Weights of a small GPT-style language model, trained from scratch on English Wikipedia.
Size: 15 layers, width 160, MLP 640 SwiGLU, 11.3M parameters.
Architecture: RMSNorm before each block, no biases in attention or MLP, embeddings untied during training, local attention windows, paired heads, gated attention, exclusive self-attention, value embeddings, an embedding shortcut, skips across layers, capped logits.
Training: 409M tokens, 13526 steps.
Each number is 500 + 25 x the weight over its row's rms, rounded and kept within 0 to 999. Layers, rows and columns count from 0. Numbers have three digits each. The size before them is the row's rms in percent of the matrix's.

# layer 5 attention value, 128x160, rms 0.177, rows 6-39, columns 80-119
099:464491470483518497511502475489474482540507493476515528542535490458494483490490515523512503492475525502499512530531499523
092:488509501498464474527477511511501505539530472515493542468464475512481519496525503512519491516492522467446466433478490483
100:509492465488460435489475501519498471511492504487488477483512502456506445532498493471491509465519478502505531475491521498
099:487485533473491516513473496482542473514497495535513501494512497493514514475548485514530523508527501501470491494511524551
094:520496493471512459522464480479504525527485481560499545491522511479466537531488521499490475477474534504514513491504544503
096:478513485457472512496504490495482512485497459460442471480511534492513507505492517547507459491473453500528481490534443510
099:477534516512464512491459453503496510474474450501474517555472530559523486506502515485500453500553511486508540516452490470
098:540530540526514503497504492516517510527453512517515515524496526522457502530510497516496476513526461506479497510512500532
103:519483489509530535484477534441516575489480490552475498500493486445484499495448499487518496462498482546476466476519494484
102:495512451439491477512522505483484489475522477468482518501477537518475479517502498507481470511484482533480491532512524478
096:479535500512476569518489468489547491461508543486485533481514531491526480512470489502525491529470475475502483463476470484
098:529532499499484463506522447518491526524467494489526517484528528538480495485523518507477513502513506518479530462505535449
089:492524478510495473524501548527464508523491503548503504496465516480515502511451473555485466535515492468506468525454461482
097:521496507502488490461470496490506513511489488491515478483523500466514461535492469513459524476491562537491490538502543497
088:525461499549474495469558549504525491486477514481517523513470510527493499484483527533450501473537500503518471522513506517
102:470512454526490467477500498489511508487476466507503537520441507484497536505536517522488514521487504494517521504481470487
100:535506490522478512541464492513495446508505508470478478499508532522485523480527507535490453536439417489538476514460502489
099:464494554513493469498491516485510465520521503527515492475484491493426476478497484501523513539470475482527470491538528531
101:468488517500504535529486482488473520512459492513524521510513512448511468475512541492468499497478478484463510518472479503
098:533522519504535461506486534477515508551539483532487517494521537466494520473472521498490485481507487514499536461465495508
094:530505501533511487500525505501504483500500499460472487482490531485481535503536510508512467547515524478521493536506502517
096:508552504511511500479514476472519495515509507491478470445522486474540486504507529487525488488471519486490541534455493499
099:490491526491506517511520500459489521541521517528529502453511483498489496471502478526511525544484542506489508540490545528
095:502443547512525504494534473461510514472492524477476468493512473483515472514504472528503473490558491497520473509514497458
085:514499481483485501488479455487502538529525502506476520528488518500488491553499467496513540514488527530491498498475476491
099:501513496544489542515517514480542471504511462529523509483482509502539528534536517504508486532517529495510491467496491520
097:530540513497503436489502486491481495507499547523496502527514468516454490509480524482491490482474526494458508507474463527
099:496514512466526455496515520495534504519471487499455495478458473482474506508452490506461489511534495505523503477503452488
095:459462520472484470488516506517489501473479543546484458528510502450471487532512554450494482554504524526512524440490497503
090:501520487490526501473512525501488501465459457500473474490519503531540538514514524563524512511533509476479448512480501498
096:494444479484455489483484501514511531470500492515492479476487478473525484481506511513474505470484543504481516518496526501
107:459512485433472525495482484486511529508507510497477473511507516498479515494494508505506540475485518498523477532503523508
116:528508524464505488468471500537499467488460483505509527516537529510508503497467490524506503555492532513489483464518513497
105:482462525478497507486529504457470487528480513491490496534514528533482459496470466493524456539487523549523481532520493461
# layer 5 attention output (transposed), 128x160, rms 0.165, rows 6-39, columns 80-119
093:505521496502503440494492487499511511503496493487469482508518478492494486468533574514467460505488515470522536533486499475
100:491508477479474491517472470496538485498486507524550534508470473504480530476502521502528530479531463474497497457506507511
098:490495479548481469519500492513494476454490489473528472498501480513517450513484509472480466488506509478493510533478501507
100:493485512517506512511498502495544488528466506547531502475531525506512544523507483517505501525470491463493566515515512517
091:573507509508472477501454475487522507513522478506501473503496476474501534481507515492482503490449517507513526478462493494
103:488492453479490499475469470526491538505520480465478524504465517456478516461476507532507453467491512528493514504517508464
095:523511525492486495491484544492526509483497493485503554537479550521430498500471501474473462523533493514499500534469525468
093:533536478548510504499483529488524538535473501551509535474483501515443536515482482508483484525514502496531466510484516491
102:538517494526525510492521468504523487509528484481460436503521517466517493527498509502537463511493467479466488511507474498
098:494498465498463479520526497509512493513516499483467493488523479509522484511483496493463505480535535507510485497486524509
090:471437507518489537523524503518505517471474484496531518493459505507538533518459499480507479536545478451476514471465483484
091:526544502489497471493508512479526496504469502544498490499531506519508499527522464496458545473522511516478511494514500467
097:520495513486506484507524527476480499483524460515488492511489489543538461489500524538505501551509480450524462472490470542
083:522519511537481462525475465491493501472448510520514522541508513481538512518498500468476536444481536541504508553501515516
093:525470479506490468512514548472546483512519493487473486530504506478520509553523476520451491494524468505530447515535503518
106:462514453478493475498471492462492475498501552471464504488516480484490544481479455474513495442513514513509493509481486511
096:527489497505475508454471503502465476493522500510473482484511492503520525456542490509484464505456461508497458483512490507
099:479486531498511486528512520450485495469461475515529515510526494541468491500501507492492524526465520481512448476499522541
093:516488471500495524487494517506442532523526513486539498455495508460522514482519556532513501513520478502477504518465475519
093:520494503517531456510508519479476513489473456511458518501512545461498506449496522513540473464472487532501500523495496489
090:506529486519505483502500536485531481533489483425501498501478522495493497504471475469492456524548519488472493494495478507
102:506503509488497527449501498468477501471528512511522473493481491466487492466500528505512460482477506519532566522494515498
099:494501533509513510543541479461488463522557466480497459493524486458534513503510508565494514538494535502504474509477536488
092:497462485513507496511524534457531499492480498486503508508474451490498488519499473541512501489529506526511531536542545472
082:471477454496472498475499482476536513514480510490472484508540493535510449554510502458508530452496516514497479504472500521
093:515494512503496536525493502439481503510501479530506564479458484538511530508533505515498531469475511514518506515491535499
091:507476459504488449533489534492484493497524541536494505509510514520467467512483553499499509494546517478462458507476501479
093:498513497520524478478500494532494508509464502501480488480465477474498532478520520480467490487503485492487494484485488485
094:502483512505473500516491498530513531461490528465463518475466483480513492506485508479483497500495515485512511528503527497
081:528506533541513528501497462485506486529490493497461446490508478506527495510506500562521504471485456544531471477517454498
100:496466519538499490506513474521464550498486468515476485473507556482508530482560503502470486491486511490518512537502505517
107:492532510501480536489514469476492519483532503499442465536536499476551485502506485502515505502476532460481451537556491485
110:536514499497530483517493469501530457511524484511511513487515479499493534478489494469473516532494527487487479494524516475
105:497523511491514508478523487522506460505515531524490459553530519487537438487494474508525451490471492501543485513527501470